From a checkpoint of a small transformer trained on Wikipedia: width 320, a variant of Adam for these matrices.
Each number is 200 + 30 x the weight over its row's rms, rounded and kept within 0 to 999. Layers, rows and columns count from 0. The size before them is the row's rms in percent of the matrix's.

# down: layer 13 MLP down (transposed), 512x320, rms 0.0426, rows 7-41, columns 0-63
# gate: layer 13 MLP gate, 512x320, rms 0.0452, rows 8-42, columns 0-63
# up: layer 13 MLP up, 512x320, rms 0.0478, rows 8-42, columns 0-63
down7,100,182,168,193,219,162,176,209,243,206,204,196,180,193,229,189,174,168,243,172,175,219,194,198,227,205,208,171,220,196,218,212,180,196,253,216,206,195,214,224,202,211,150,224,199,240,210,153,206,191,222,212,226,201,232,168,160,209,170,221,132,201,156,211,240
gate8,100,230,169,173,255,185,211,259,170,203,173,245,173,225,195,196,204,204,225,163,137,190,200,180,215,245,195,255,269,228,189,236,150,195,195,219,121,169,160,226,195,234,194,209,154,207,210,262,199,165,199,226,184,141,268,234,171,240,197,193,185,200,206,217,241
up8,110,175,203,202,176,182,224,181,175,166,174,218,193,176,209,211,173,156,187,154,159,173,179,203,214,210,158,251,179,225,213,164,199,184,186,221,210,260,163,222,198,175,238,218,139,195,153,201,191,261,200,200,167,205,192,200,171,215,187,219,162,214,225,227,222
down8,105,242,209,192,192,227,191,210,142,189,221,203,114,211,156,178,204,151,210,266,241,190,228,263,223,232,212,172,126,221,199,210,259,149,232,203,197,139,174,193,212,259,202,186,174,184,237,199,261,187,205,180,194,237,212,147,185,169,189,260,188,230,214,192,195
gate9,104,164,176,202,176,159,206,216,169,195,181,236,151,201,153,210,227,199,190,222,209,175,242,249,217,197,164,171,193,239,150,238,197,232,158,228,122,245,175,186,275,212,209,227,223,150,207,184,163,181,200,177,184,219,196,231,228,206,176,203,154,193,187,200,182
up9,107,198,202,244,214,216,154,166,238,209,142,186,190,163,210,212,259,227,177,218,205,189,215,200,200,179,219,246,247,220,197,198,210,154,189,238,194,170,216,166,238,177,161,250,214,171,273,183,192,205,194,202,216,173,218,193,165,190,210,189,228,219,196,228,179
down9,105,167,201,158,134,172,234,163,256,247,165,221,198,172,179,208,219,230,198,179,264,193,201,190,216,210,204,204,240,194,265,179,203,150,185,247,182,186,220,182,155,230,168,179,211,201,227,158,224,193,168,208,239,223,219,209,172,214,148,206,197,205,229,241,206
gate10,095,180,174,211,217,202,234,187,115,246,141,173,213,267,188,197,267,209,169,179,213,205,223,200,235,159,210,163,183,203,227,161,150,220,186,187,207,166,233,224,199,199,147,162,201,151,157,140,193,212,178,232,209,239,206,176,143,244,165,194,236,212,156,189,211
up10,089,240,212,174,166,154,192,255,190,189,240,149,178,235,223,157,216,152,242,188,184,245,177,203,186,205,169,260,201,253,177,217,144,208,188,181,200,219,251,231,202,142,179,248,133,206,174,170,205,202,172,165,172,150,171,165,240,185,213,137,186,164,176,182,174
down10,093,192,234,173,175,191,189,181,185,218,175,214,204,225,174,254,176,199,223,170,181,174,193,177,198,184,151,149,187,225,203,228,211,170,177,215,170,170,142,210,173,230,244,211,207,163,202,211,191,193,199,209,229,215,219,225,176,173,205,168,227,195,223,242,191
gate11,103,149,196,212,151,188,174,160,212,170,208,210,145,179,155,142,218,219,184,221,205,173,228,202,241,190,198,189,227,183,185,203,181,204,191,240,255,185,240,210,201,171,202,206,218,191,259,191,219,144,206,239,189,171,163,173,207,253,158,193,206,199,237,224,195
up11,113,178,241,232,205,189,182,175,205,160,224,192,224,165,156,198,201,212,211,223,201,178,195,153,227,186,165,227,185,191,237,225,208,242,201,237,262,221,212,171,226,233,200,191,186,207,230,166,260,160,173,148,207,176,169,153,250,244,180,181,161,242,213,160,182
down11,100,210,260,203,213,189,249,153,221,183,192,189,235,230,221,163,244,202,229,139,143,197,224,175,246,181,158,197,137,171,239,194,189,207,237,230,243,203,167,236,178,153,212,153,161,206,179,161,192,237,184,149,180,218,179,150,214,197,210,201,201,146,192,229,184
gate12,098,203,167,153,239,166,200,202,215,210,165,205,221,216,202,234,180,231,205,205,214,186,208,182,171,180,190,238,216,191,203,248,240,231,180,186,204,235,151,206,247,173,163,278,195,143,218,140,186,193,179,187,205,251,213,170,223,214,228,217,259,205,179,139,188
up12,094,185,210,187,199,181,166,184,194,239,151,142,160,148,227,175,233,180,238,207,192,196,166,232,189,222,190,163,170,207,228,208,213,212,214,204,207,193,179,237,211,231,233,196,186,192,212,158,178,135,250,187,211,221,211,145,245,187,194,237,144,161,238,194,205
down12,098,134,165,203,252,181,257,189,163,165,224,213,183,201,201,230,206,203,181,222,229,170,226,238,215,192,134,237,185,163,191,151,172,183,180,187,219,186,235,224,165,250,185,209,219,173,200,240,213,138,191,187,206,197,211,194,166,228,191,294,181,134,201,202,232
gate13,099,129,199,216,249,207,190,213,216,198,189,238,171,175,176,194,254,196,191,197,192,239,273,189,210,203,203,180,204,227,233,214,179,180,206,195,234,197,228,249,243,253,254,213,223,230,149,229,213,204,216,236,161,229,237,205,209,117,154,243,199,164,168,202,200
up13,098,166,236,166,143,191,246,195,135,162,181,184,203,183,226,224,230,227,225,152,199,234,251,222,216,226,240,234,209,193,221,182,151,241,210,188,198,251,235,284,201,201,238,252,195,204,195,204,192,211,183,227,145,249,195,176,183,195,239,178,146,245,236,228,199
down13,099,204,246,245,180,235,161,258,161,206,179,208,225,242,259,243,201,198,215,251,178,217,153,227,235,224,199,173,159,170,236,206,206,197,154,215,241,202,219,189,165,215,143,205,195,260,165,189,212,183,212,209,155,213,160,242,170,213,179,169,185,202,223,230,175
gate14,100,167,140,196,235,160,161,233,192,225,238,210,172,231,214,184,220,223,172,229,186,162,221,236,191,204,240,224,224,188,160,221,201,205,214,180,224,212,233,197,186,202,193,153,186,255,214,246,191,225,196,212,147,176,189,182,183,222,232,216,169,200,207,211,182
up14,109,157,176,183,241,213,158,283,219,217,194,214,252,226,215,192,183,230,223,216,208,178,267,199,136,206,234,212,218,197,204,232,216,224,242,231,239,159,252,217,178,202,180,189,188,213,163,220,258,215,216,221,159,198,190,167,218,205,221,178,182,156,208,241,206
down14,103,201,189,240,204,165,213,179,189,243,234,269,196,213,253,237,217,167,276,166,188,169,234,188,168,174,197,197,230,195,208,232,190,233,151,196,229,196,181,232,222,211,164,191,225,164,173,152,179,190,239,205,130,199,200,191,194,190,204,214,195,235,194,151,179
gate15,095,149,222,186,191,154,171,224,178,207,175,151,207,221,164,166,199,253,189,178,169,286,198,198,194,167,214,172,210,201,159,146,228,212,203,248,213,212,191,195,227,189,186,231,233,206,242,295,186,200,234,231,206,240,167,186,172,228,196,183,207,231,209,202,159
up15,100,183,198,267,218,213,212,187,264,186,201,188,158,162,191,159,204,173,215,158,185,213,156,205,218,175,241,224,204,216,167,186,183,215,196,195,214,199,109,190,234,225,193,149,199,182,249,261,188,200,218,202,227,207,216,222,224,196,211,138,230,213,262,185,211
down15,100,199,193,208,204,201,196,228,213,221,133,179,203,157,235,154,168,147,212,191,227,196,128,196,184,148,192,195,170,123,216,211,245,209,207,187,196,229,190,230,216,200,229,177,220,224,147,187,237,226,209,153,256,201,199,207,180,172,229,185,218,152,160,181,210
gate16,097,199,212,217,257,233,219,136,135,213,178,143,173,191,214,189,260,219,203,190,217,234,178,183,186,219,226,217,199,198,205,198,206,161,194,231,177,164,194,169,219,184,232,159,205,213,243,183,250,212,196,188,254,170,189,153,254,177,242,229,191,156,198,188,232
up16,092,193,133,201,160,214,202,206,205,216,191,148,183,202,198,241,173,220,191,204,212,222,250,142,175,214,194,205,193,192,184,215,244,197,188,221,227,245,231,209,167,218,225,194,175,209,197,190,182,219,228,249,185,231,223,168,242,201,239,178,183,154,156,170,216
down16,098,198,194,171,212,201,183,195,210,185,201,147,194,186,207,178,212,239,200,221,224,209,173,188,190,183,200,183,261,219,247,253,195,156,191,199,205,200,128,194,210,237,195,175,160,185,237,240,230,195,209,202,245,199,211,188,190,170,226,194,200,196,226,165,186
gate17,103,212,133,208,164,206,189,250,210,194,213,209,177,201,206,213,187,230,194,190,237,178,212,233,232,164,198,160,209,195,172,213,174,204,177,197,175,189,249,255,224,212,193,167,187,170,171,189,158,239,186,238,208,160,189,212,159,204,220,166,188,184,191,191,248
up17,110,242,148,239,183,263,199,305,244,199,208,226,179,203,188,228,180,190,187,175,199,195,202,210,233,180,208,194,173,203,144,218,174,164,180,175,221,210,229,240,213,248,234,163,185,190,171,224,140,236,194,248,200,178,216,235,129,170,252,206,205,170,208,226,231
down17,103,211,152,195,172,206,208,242,231,201,235,202,180,208,143,209,163,140,192,223,194,220,192,208,208,210,232,179,175,197,232,181,253,206,217,209,205,234,233,174,202,192,210,182,199,163,231,247,180,219,210,214,253,257,178,172,199,189,172,227,224,167,250,97,170
gate18,096,183,175,186,186,217,187,225,183,182,224,176,199,185,175,203,198,224,199,197,238,204,222,230,153,159,176,182,213,169,202,226,158,173,191,189,203,207,247,194,167,235,139,168,246,260,162,219,231,176,209,204,264,211,260,223,198,198,179,193,171,223,179,169,185
up18,091,211,214,176,217,136,233,209,206,198,187,160,237,216,182,195,174,213,156,213,224,225,191,200,217,186,220,219,149,182,195,194,185,229,180,213,184,190,230,220,242,182,237,203,221,207,207,204,172,232,245,214,181,178,211,206,172,204,205,201,221,199,163,179,213
down18,096,189,204,184,157,213,154,156,221,188,183,191,219,207,191,267,154,159,262,144,196,222,196,217,189,210,203,170,235,176,157,166,230,184,174,134,159,176,198,187,183,270,153,197,247,208,153,173,251,160,203,215,181,166,195,175,215,179,193,212,158,207,217,223,182
gate19,098,173,144,194,193,222,130,217,157,231,135,167,185,207,244,177,151,234,206,163,198,193,149,164,206,207,212,217,222,225,216,190,226,194,234,169,134,176,199,190,180,175,154,199,204,242,241,242,206,229,246,228,187,221,157,173,230,239,179,191,237,182,215,191,191
up19,113,195,185,211,215,153,250,177,241,174,228,205,211,176,152,209,194,188,225,234,259,178,227,251,173,214,168,212,209,231,175,211,188,210,157,248,159,179,194,215,239,235,215,165,179,140,197,208,167,200,184,201,173,160,165,165,219,227,204,269,183,212,165,146,166
down19,104,197,227,210,146,229,210,181,196,206,204,200,198,220,136,224,249,227,179,254,199,204,177,146,199,216,228,165,224,167,184,170,215,198,222,177,190,168,189,203,225,190,229,216,145,218,216,243,189,226,269,218,182,131,125,199,227,218,196,201,222,170,169,199,221
gate20,098,193,189,168,216,212,221,230,208,243,203,181,271,135,188,177,208,198,261,161,232,194,168,221,184,154,174,130,248,226,223,204,236,136,206,120,202,208,198,219,200,162,246,184,205,146,271,168,162,197,124,167,182,201,188,206,210,221,215,169,148,231,245,148,221
up20,100,227,198,158,174,154,186,224,213,189,168,166,166,252,220,190,181,170,159,245,200,189,177,192,211,216,183,206,207,206,211,231,175,203,194,241,145,170,233,203,223,223,174,218,220,217,214,173,212,143,251,190,262,171,246,192,223,225,178,176,177,169,204,148,131
down20,096,174,192,272,230,197,214,197,217,193,173,181,196,165,173,220,254,231,160,191,206,197,192,251,193,165,129,208,186,248,227,124,217,164,175,190,237,187,188,191,202,219,192,192,175,199,222,203,192,148,203,185,228,226,210,181,219,155,226,234,213,248,240,197,214
gate21,092,205,172,183,203,207,183,227,187,218,195,207,193,177,185,190,187,264,249,203,150,194,263,188,186,241,229,228,209,231,172,206,246,196,233,150,215,183,212,199,272,195,178,202,147,204,203,259,217,215,204,229,220,129,194,200,201,170,138,256,226,186,177,201,208
up21,091,188,173,230,248,247,194,200,206,194,275,165,183,214,194,241,243,226,159,142,212,193,182,191,228,236,177,208,231,176,289,181,217,207,203,177,219,216,229,180,175,152,208,191,237,233,190,252,183,157,192,219,199,150,199,182,229,149,224,235,218,202,149,239,195
down21,093,234,227,172,215,213,201,226,174,254,202,187,261,169,184,163,163,205,172,238,228,228,211,224,214,156,202,227,156,219,218,232,234,186,155,214,199,160,241,180,178,192,225,164,191,199,161,220,177,222,165,215,214,233,252,154,248,156,261,163,195,174,251,161,212
gate22,098,204,228,182,190,189,178,250,204,208,191,166,186,173,247,206,232,207,220,232,219,242,206,199,179,236,181,194,191,196,174,235,238,142,221,194,199,209,202,217,211,136,188,205,142,223,129,194,174,150,188,203,223,221,214,197,175,197,213,183,241,222,222,208,207
up22,094,192,167,236,216,178,174,201,185,199,202,151,222,248,179,173,234,190,211,219,240,208,169,205,212,188,216,262,165,225,199,171,191,197,190,190,232,250,151,179,254,181,174,128,217,171,218,259,202,238,176,166,170,216,205,189,138,205,239,186,204,184,218,216,222
down22,099,186,186,232,242,169,197,173,187,191,201,214,250,175,198,203,188,185,169,185,254,212,174,187,253,224,185,208,170,168,201,161,228,183,191,213,146,196,196,225,160,253,202,257,199,152,188,183,187,155,189,249,213,105,202,143,203,186,145,214,201,193,177,197,241
gate23,104,124,192,196,174,152,149,246,225,153,148,219,192,226,182,184,224,187,205,215,201,167,177,175,194,266,211,186,185,172,140,233,171,225,189,183,221,195,208,194,193,227,250,232,208,233,234,162,163,167,185,244,128,193,209,196,197,203,204,168,216,193,217,193,272
up23,104,160,208,217,215,212,201,224,164,147,227,209,242,161,200,240,232,202,209,148,192,197,189,172,185,154,200,249,215,182,238,201,210,207,244,280,188,198,223,216,238,197,231,223,228,170,249,207,218,165,249,205,233,201,179,161,186,184,227,210,178,164,200,263,175
down23,103,174,208,195,169,204,195,208,179,180,212,229,240,223,210,214,199,192,223,207,193,178,184,185,208,225,219,204,221,210,178,240,187,271,178,241,235,200,216,199,139,166,128,231,196,263,210,226,228,196,222,228,144,221,199,207,217,222,194,174,180,238,196,213,248
gate24,103,168,182,212,184,285,219,187,197,205,242,217,201,178,186,231,210,209,223,157,172,216,238,225,247,157,162,225,192,193,196,206,177,233,206,190,202,247,233,189,138,192,212,190,221,208,188,163,221,146,202,211,180,185,205,219,191,162,180,213,88,224,185,201,169
up24,106,208,160,178,159,179,147,155,224,200,227,183,169,210,166,195,230,167,234,248,219,195,244,202,147,191,188,242,134,212,242,214,194,199,170,171,170,231,236,202,138,230,214,179,184,184,204,190,239,180,183,172,206,180,154,210,224,191,221,200,181,210,198,195,217
down24,108,180,192,241,228,221,189,211,219,237,219,224,184,182,209,188,179,228,195,205,140,219,231,196,229,225,200,222,215,246,211,185,259,199,186,232,183,193,241,237,200,158,178,268,207,190,199,161,199,184,199,177,200,184,217,209,208,204,179,188,178,181,180,250,243
gate25,105,186,258,195,214,170,232,197,227,212,250,213,209,148,226,233,237,198,203,231,203,227,164,189,170,248,286,199,194,171,164,193,251,232,213,213,238,182,249,166,216,208,209,270,177,158,199,192,191,177,201,211,182,187,183,228,195,193,178,210,230,204,198,229,202
up25,099,180,210,148,175,227,235,246,272,233,197,209,171,236,166,145,209,299,202,213,244,244,219,247,260,219,209,229,229,255,188,200,172,202,200,210,167,197,223,146,253,188,192,214,185,221,198,215,252,229,180,213,187,199,203,186,179,202,219,150,200,173,156,207,189
down25,105,160,230,221,159,150,168,172,180,127,227,220,227,177,226,198,242,192,157,173,181,197,198,214,170,239,212,169,202,190,169,217,198,204,242,178,225,192,168,221,195,252,243,204,215,170,228,191,181,123,169,236,172,168,267,219,199,217,230,195,225,181,196,215,160
gate26,101,200,146,195,165,212,246,190,187,197,185,194,183,237,149,167,184,169,182,206,218,200,215,162,198,193,194,200,190,185,215,257,197,208,188,254,209,140,210,218,164,216,204,222,241,208,203,235,198,192,227,191,214,169,227,251,216,189,164,193,190,190,173,229,207
up26,101,232,186,191,258,198,180,216,168,188,197,169,221,242,171,219,181,190,165,188,212,225,204,207,215,210,194,211,228,170,232,225,204,182,251,181,166,167,243,212,203,215,215,215,245,273,209,242,230,216,146,220,227,231,185,237,130,202,190,179,215,232,181,250,257
down26,105,160,233,241,200,203,199,164,226,207,246,221,185,206,214,177,211,242,157,183,131,262,177,166,215,203,245,201,225,195,224,202,237,239,203,192,164,201,229,223,179,195,218,185,200,190,186,250,230,187,201,136,193,193,166,241,238,198,157,216,197,255,180,164,199
gate27,097,211,159,200,220,204,189,197,193,146,199,150,221,118,154,189,266,209,227,222,206,208,228,208,216,248,248,215,202,239,237,191,209,258,236,175,250,256,181,221,189,216,250,215,175,263,183,157,219,229,189,141,168,181,174,204,162,203,290,189,255,186,241,223,170
up27,094,210,201,213,206,216,193,193,216,222,229,165,203,149,147,189,205,181,206,227,252,205,179,214,206,201,225,197,246,238,159,185,195,235,259,188,252,193,204,191,184,197,157,221,173,207,170,202,160,205,174,242,176,164,215,154,189,238,199,217,211,187,178,245,171
down27,098,208,196,213,241,167,174,196,196,224,139,238,149,228,174,190,232,162,228,199,201,182,189,149,230,208,175,191,198,158,170,167,181,166,209,177,160,213,166,209,159,202,213,162,214,257,147,144,183,200,250,233,199,235,204,205,229,222,199,181,175,190,186,206,262
gate28,098,144,157,205,185,231,203,168,171,171,208,177,229,233,183,182,177,216,115,190,245,153,203,261,217,190,164,199,194,205,150,229,216,181,160,215,230,214,192,185,164,140,161,189,180,178,174,196,239,215,205,169,221,217,217,179,207,229,237,196,178,225,221,125,234
up28,094,179,233,180,186,222,227,195,161,182,205,187,145,151,201,175,233,259,212,227,198,223,182,180,143,220,204,204,162,253,152,212,185,216,225,193,204,235,223,219,208,185,225,220,192,178,195,182,163,220,226,231,204,248,149,232,200,188,191,248,153,205,186,218,210
down28,099,209,219,210,159,212,196,242,191,196,207,195,251,156,176,194,174,177,209,165,238,159,230,252,216,186,197,190,229,156,221,164,200,229,233,149,192,178,184,182,174,215,187,196,227,230,190,244,170,193,223,240,244,212,234,194,191,177,165,141,202,199,242,187,183
gate29,099,236,152,160,195,169,205,175,223,155,164,186,233,260,207,182,206,179,170,201,241,202,224,205,230,187,191,238,222,169,207,218,199,214,165,187,208,149,189,189,203,173,234,221,251,142,174,155,157,191,171,202,210,196,162,206,264,221,198,169,196,205,222,187,166
up29,101,180,227,190,176,185,194,155,165,207,220,180,180,178,183,163,196,188,220,173,208,230,191,298,211,149,199,196,208,210,231,190,149,175,143,225,202,260,165,171,174,204,189,240,150,213,168,231,173,192,161,205,219,176,276,197,200,197,200,128,209,222,218,180,202
down29,087,184,217,199,211,202,212,239,224,214,202,203,208,208,162,165,193,144,225,243,190,195,172,163,172,232,215,194,206,170,161,223,196,123,215,175,215,233,261,195,193,169,204,178,192,189,258,212,213,244,197,167,282,221,208,189,196,174,173,209,192,203,154,170,202
gate30,096,246,150,198,206,172,169,220,202,195,195,171,205,204,213,231,227,219,184,205,267,226,179,171,227,207,215,201,220,212,174,215,183,147,231,210,194,179,232,202,206,231,225,208,135,206,186,209,162,196,160,181,216,166,181,204,212,139,173,194,187,163,239,182,240
up30,092,216,276,229,220,184,178,249,219,201,186,207,245,187,201,193,257,202,185,130,243,233,215,213,206,203,154,164,150,161,186,134,217,161,177,201,220,212,267,166,189,197,178,242,165,191,224,235,213,223,192,266,196,201,238,193,203,249,201,205,197,189,156,208,168
down30,095,211,179,152,216,153,216,206,218,237,217,202,163,172,188,176,237,209,265,257,231,219,176,163,209,232,202,223,174,204,230,212,211,243,225,196,170,238,174,221,227,205,205,195,213,240,220,147,240,209,229,149,168,121,198,184,170,151,220,207,231,246,172,221,203
gate31,105,196,175,138,280,183,211,185,231,162,194,196,179,207,171,204,236,139,225,218,198,159,221,231,140,156,240,206,226,173,167,228,191,173,190,191,243,218,199,226,187,207,227,224,193,147,205,122,199,187,220,151,137,167,152,198,221,204,244,194,185,200,170,173,242
up31,100,215,199,207,199,180,235,135,187,252,260,231,164,172,188,128,248,175,193,176,188,238,221,222,165,178,226,197,204,261,225,170,185,230,192,152,214,206,227,188,206,258,190,195,250,213,204,212,231,164,216,234,221,191,232,197,190,216,173,234,297,200,219,231,239
down31,105,239,166,215,246,140,185,230,159,78,218,170,176,232,207,174,147,233,170,216,228,190,196,287,202,209,143,206,169,199,216,244,152,208,254,219,166,179,231,260,234,239,157,211,163,239,223,241,181,196,214,252,174,173,165,185,250,186,197,193,184,227,237,201,215
gate32,095,206,150,192,177,212,164,218,196,162,188,166,235,206,154,230,239,192,216,208,219,162,191,181,228,209,227,161,231,210,175,236,238,225,221,196,193,256,168,136,241,247,200,239,229,189,164,205,239,152,186,172,139,225,210,233,188,182,187,196,238,255,233,148,185
up32,093,277,161,209,198,203,195,149,171,249,231,183,169,178,227,249,189,149,178,206,189,206,249,219,163,212,176,163,157,234,215,200,200,200,182,196,250,145,200,219,153,129,171,253,243,213,214,220,189,184,168,196,191,218,143,175,192,266,164,128,237,201,199,179,192
down32,092,185,168,182,216,204,226,156,209,210,222,205,216,228,206,165,234,255,210,127,215,200,236,200,196,240,197,180,215,219,186,223,226,221,247,177,172,278,239,173,219,212,179,244,137,228,212,170,219,167,198,214,179,180,148,260,181,191,223,227,188,163,207,169,208
gate33,101,160,171,176,200,216,220,160,253,184,191,183,190,182,191,194,193,181,167,201,214,260,235,206,202,233,208,186,173,198,200,217,217,208,185,235,159,211,184,204,174,179,232,198,145,182,266,208,184,209,205,212,163,155,230,201,204,149,211,204,204,225,229,233,220
up33,103,217,226,207,250,197,192,213,157,257,192,203,165,189,164,179,173,235,185,190,230,183,170,201,175,227,192,168,136,226,239,212,205,162,159,163,212,185,154,185,223,220,232,241,218,165,225,207,208,191,175,163,221,214,212,199,198,189,138,244,253,226,200,152,232
down33,108,188,195,183,226,187,203,179,193,202,205,219,192,197,206,258,240,175,232,172,160,179,181,235,196,176,159,199,181,198,192,162,220,222,172,220,162,137,209,158,145,188,140,237,183,144,201,174,220,211,209,192,186,183,220,200,193,202,164,204,187,159,223,195,220
gate34,094,199,216,188,156,225,177,198,243,182,219,197,158,202,145,205,236,228,170,189,218,222,224,189,198,224,202,187,219,182,197,239,220,184,207,143,221,241,231,179,209,201,176,222,196,267,182,221,188,197,161,187,191,190,241,179,203,208,237,236,240,195,223,256,218
up34,094,223,170,202,228,219,226,249,229,200,208,184,155,137,201,179,172,203,191,212,212,252,205,203,239,223,207,233,191,162,235,227,165,198,182,162,191,233,179,213,240,230,196,179,184,210,212,205,242,160,195,165,207,211,191,214,187,207,210,169,170,227,210,175,239
down34,096,212,219,172,170,284,168,201,222,164,194,185,180,239,243,159,238,197,217,149,164,181,150,183,178,218,213,198,129,185,187,169,185,159,205,201,243,248,205,177,158,192,170,239,186,165,119,228,175,201,164,196,200,217,230,202,171,179,188,183,188,197,215,180,210
gate35,100,233,233,164,241,188,146,210,217,169,229,181,218,208,227,194,220,176,181,186,235,151,189,185,216,194,218,191,191,247,161,193,200,225,187,197,220,205,246,176,216,213,201,126,202,209,242,189,156,202,217,189,125,192,167,208,186,164,200,180,178,232,184,241,211
up35,096,173,219,211,231,291,178,213,197,148,196,218,220,192,145,187,224,144,196,198,202,229,217,151,139,182,170,155,192,158,121,207,183,176,241,206,239,202,227,192,220,231,189,164,222,171,230,193,226,216,202,193,264,198,190,195,140,219,177,176,245,217,200,169,174
down35,096,224,249,175,225,209,166,196,217,197,160,166,205,206,242,199,184,183,224,219,137,200,275,121,186,229,170,153,242,197,191,238,184,192,214,196,232,203,206,265,175,241,161,237,192,213,160,208,204,188,250,200,121,165,226,226,250,186,149,172,242,213,187,197,229
gate36,101,175,200,207,168,191,161,168,197,198,204,192,157,203,223,211,236,238,181,228,186,204,199,199,232,238,206,195,232,210,224,215,202,228,185,180,221,162,229,177,175,216,196,177,224,200,189,181,184,258,156,277,176,226,193,122,201,195,146,223,178,193,205,198,212
up36,102,186,166,220,141,211,209,221,220,182,204,242,220,187,222,168,242,173,199,267,215,238,189,204,202,187,152,183,156,233,149,182,173,160,206,222,200,162,218,147,216,144,180,255,198,203,223,159,163,158,223,201,162,207,205,215,222,185,209,224,168,210,185,149,204
down36,104,261,184,222,224,272,252,213,219,223,233,187,175,197,147,220,188,187,168,218,175,214,163,204,203,224,152,211,195,231,208,206,231,237,245,232,230,240,175,228,204,192,153,195,235,192,156,243,205,207,215,173,212,183,194,192,168,180,174,182,153,215,181,209,258
gate37,105,145,188,239,252,165,183,191,180,186,175,211,228,214,170,197,196,195,246,206,208,229,184,209,173,205,203,194,166,170,227,237,243,222,194,208,236,170,218,243,199,191,190,249,208,217,190,210,267,211,166,154,199,228,220,191,225,253,212,199,210,165,243,216,212
up37,104,204,193,216,176,252,243,225,180,191,238,196,185,209,213,186,193,200,210,208,225,253,201,163,226,184,279,180,296,225,203,256,169,209,185,205,181,148,180,212,191,180,227,205,228,240,245,213,181,228,206,204,181,184,228,212,205,236,197,196,208,180,189,209,220
down37,104,155,250,149,247,182,209,180,247,183,204,206,226,178,192,146,216,167,253,213,176,221,204,240,170,147,193,227,186,231,142,183,180,243,134,182,246,211,186,168,213,205,203,228,221,209,230,193,190,236,207,221,184,217,261,150,230,176,234,183,175,175,177,204,245
gate38,094,201,265,152,169,186,219,221,160,188,208,202,196,168,240,285,246,156,230,181,231,232,155,188,266,208,184,213,205,209,212,266,239,180,218,236,256,237,210,182,219,175,201,182,174,216,154,225,172,161,212,183,130,230,209,176,227,173,164,137,173,216,195,186,182
up38,094,234,218,202,127,161,218,230,145,224,167,213,205,203,206,227,205,229,215,198,226,190,186,196,223,282,201,225,251,237,186,222,128,203,224,168,203,200,178,201,198,212,167,219,209,162,139,153,184,185,265,191,229,245,193,154,198,152,186,202,213,196,181,198,212
down38,097,179,281,141,218,208,219,228,221,218,205,166,200,211,185,220,224,153,195,237,174,262,185,186,200,189,181,181,191,173,216,241,205,245,180,212,254,207,220,193,142,236,187,221,199,265,240,224,214,140,182,182,196,178,270,225,174,162,179,177,189,181,160,204,177
gate39,100,173,199,180,161,133,179,185,174,150,169,226,191,248,249,183,187,245,214,187,176,172,211,212,227,214,231,228,209,193,213,157,236,199,276,212,159,231,225,191,232,179,195,202,171,158,175,154,168,191,195,242,203,219,208,252,192,222,207,205,183,194,190,252,197
up39,104,170,156,184,120,179,201,200,212,208,189,178,181,156,200,186,154,179,136,235,234,220,186,235,169,181,233,211,246,161,166,174,132,187,195,250,230,225,181,225,199,180,186,205,203,173,189,168,171,225,218,229,245,236,185,190,208,238,132,214,218,126,187,161,178
down39,104,209,199,253,216,225,216,222,222,262,200,203,242,187,207,202,173,170,178,208,209,218,218,203,251,126,214,220,150,142,203,186,212,196,233,230,217,200,149,190,173,196,219,215,217,183,222,242,189,184,214,171,185,187,191,158,219,210,255,154,174,202,184,171,228
gate40,097,134,191,229,290,155,175,195,198,240,178,164,195,217,170,186,203,238,178,234,255,242,208,212,203,265,182,149,227,199,180,222,191,215,156,157,173,173,238,226,182,210,216,235,172,153,218,205,217,173,219,172,180,163,190,187,196,245,159,187,169,205,232,216,228
up40,097,178,236,226,216,193,177,206,248,201,201,226,196,185,198,203,160,194,220,198,219,243,171,231,214,250,235,205,251,189,244,154,225,216,193,207,233,210,172,156,265,215,210,234,212,181,215,234,219,223,218,181,184,164,175,196,188,196,161,246,209,220,240,208,179
down40,094,189,306,163,209,244,212,199,188,249,239,215,167,178,224,144,211,198,226,201,209,231,196,145,247,237,225,212,162,196,151,205,219,186,158,184,212,205,194,170,173,182,153,220,218,218,195,260,221,218,150,199,178,223,236,224,218,195,246,191,170,174,240,203,227
gate41,095,125,159,154,178,270,186,262,245,218,195,218,280,250,241,218,187,227,137,232,189,229,217,176,208,212,239,191,173,194,200,212,229,214,219,194,168,211,153,211,260,148,197,176,175,225,202,141,224,189,218,220,180,207,174,165,155,161,157,201,193,243,263,229,235
up41,103,211,177,250,189,127,193,190,202,215,264,230,131,195,167,221,191,214,148,223,220,234,228,192,233,178,179,241,141,227,199,171,167,227,159,198,280,126,232,210,181,252,253,194,226,198,190,230,180,220,252,197,233,158,217,210,182,263,195,197,212,184,178,195,194
down41,097,128,275,248,211,179,188,188,195,209,163,182,200,194,236,238,191,198,181,217,169,201,260,153,167,223,243,214,228,191,177,193,235,214,197,176,195,164,231,195,197,190,194,221,222,219,220,207,215,255,213,216,187,244,156,244,226,193,212,163,217,202,176,209,207
gate42,101,193,200,184,166,176,156,221,194,229,198,217,221,234,188,226,193,247,229,235,205,281,188,176,216,180,155,228,233,235,254,209,194,214,190,159,194,198,178,308,193,249,182,178,211,188,167,209,212,198,209,201,191,214,151,177,202,213,191,123,218,206,201,214,163
up42,103,257,189,205,228,156,228,138,173,234,252,182,203,220,152,172,230,173,184,155,193,184,200,239,188,168,165,206,170,212,205,186,221,163,156,240,222,231,251,165,210,194,194,203,190,179,236,210,206,215,177,192,208,184,196,197,192,193,220,190,189,187,147,208,230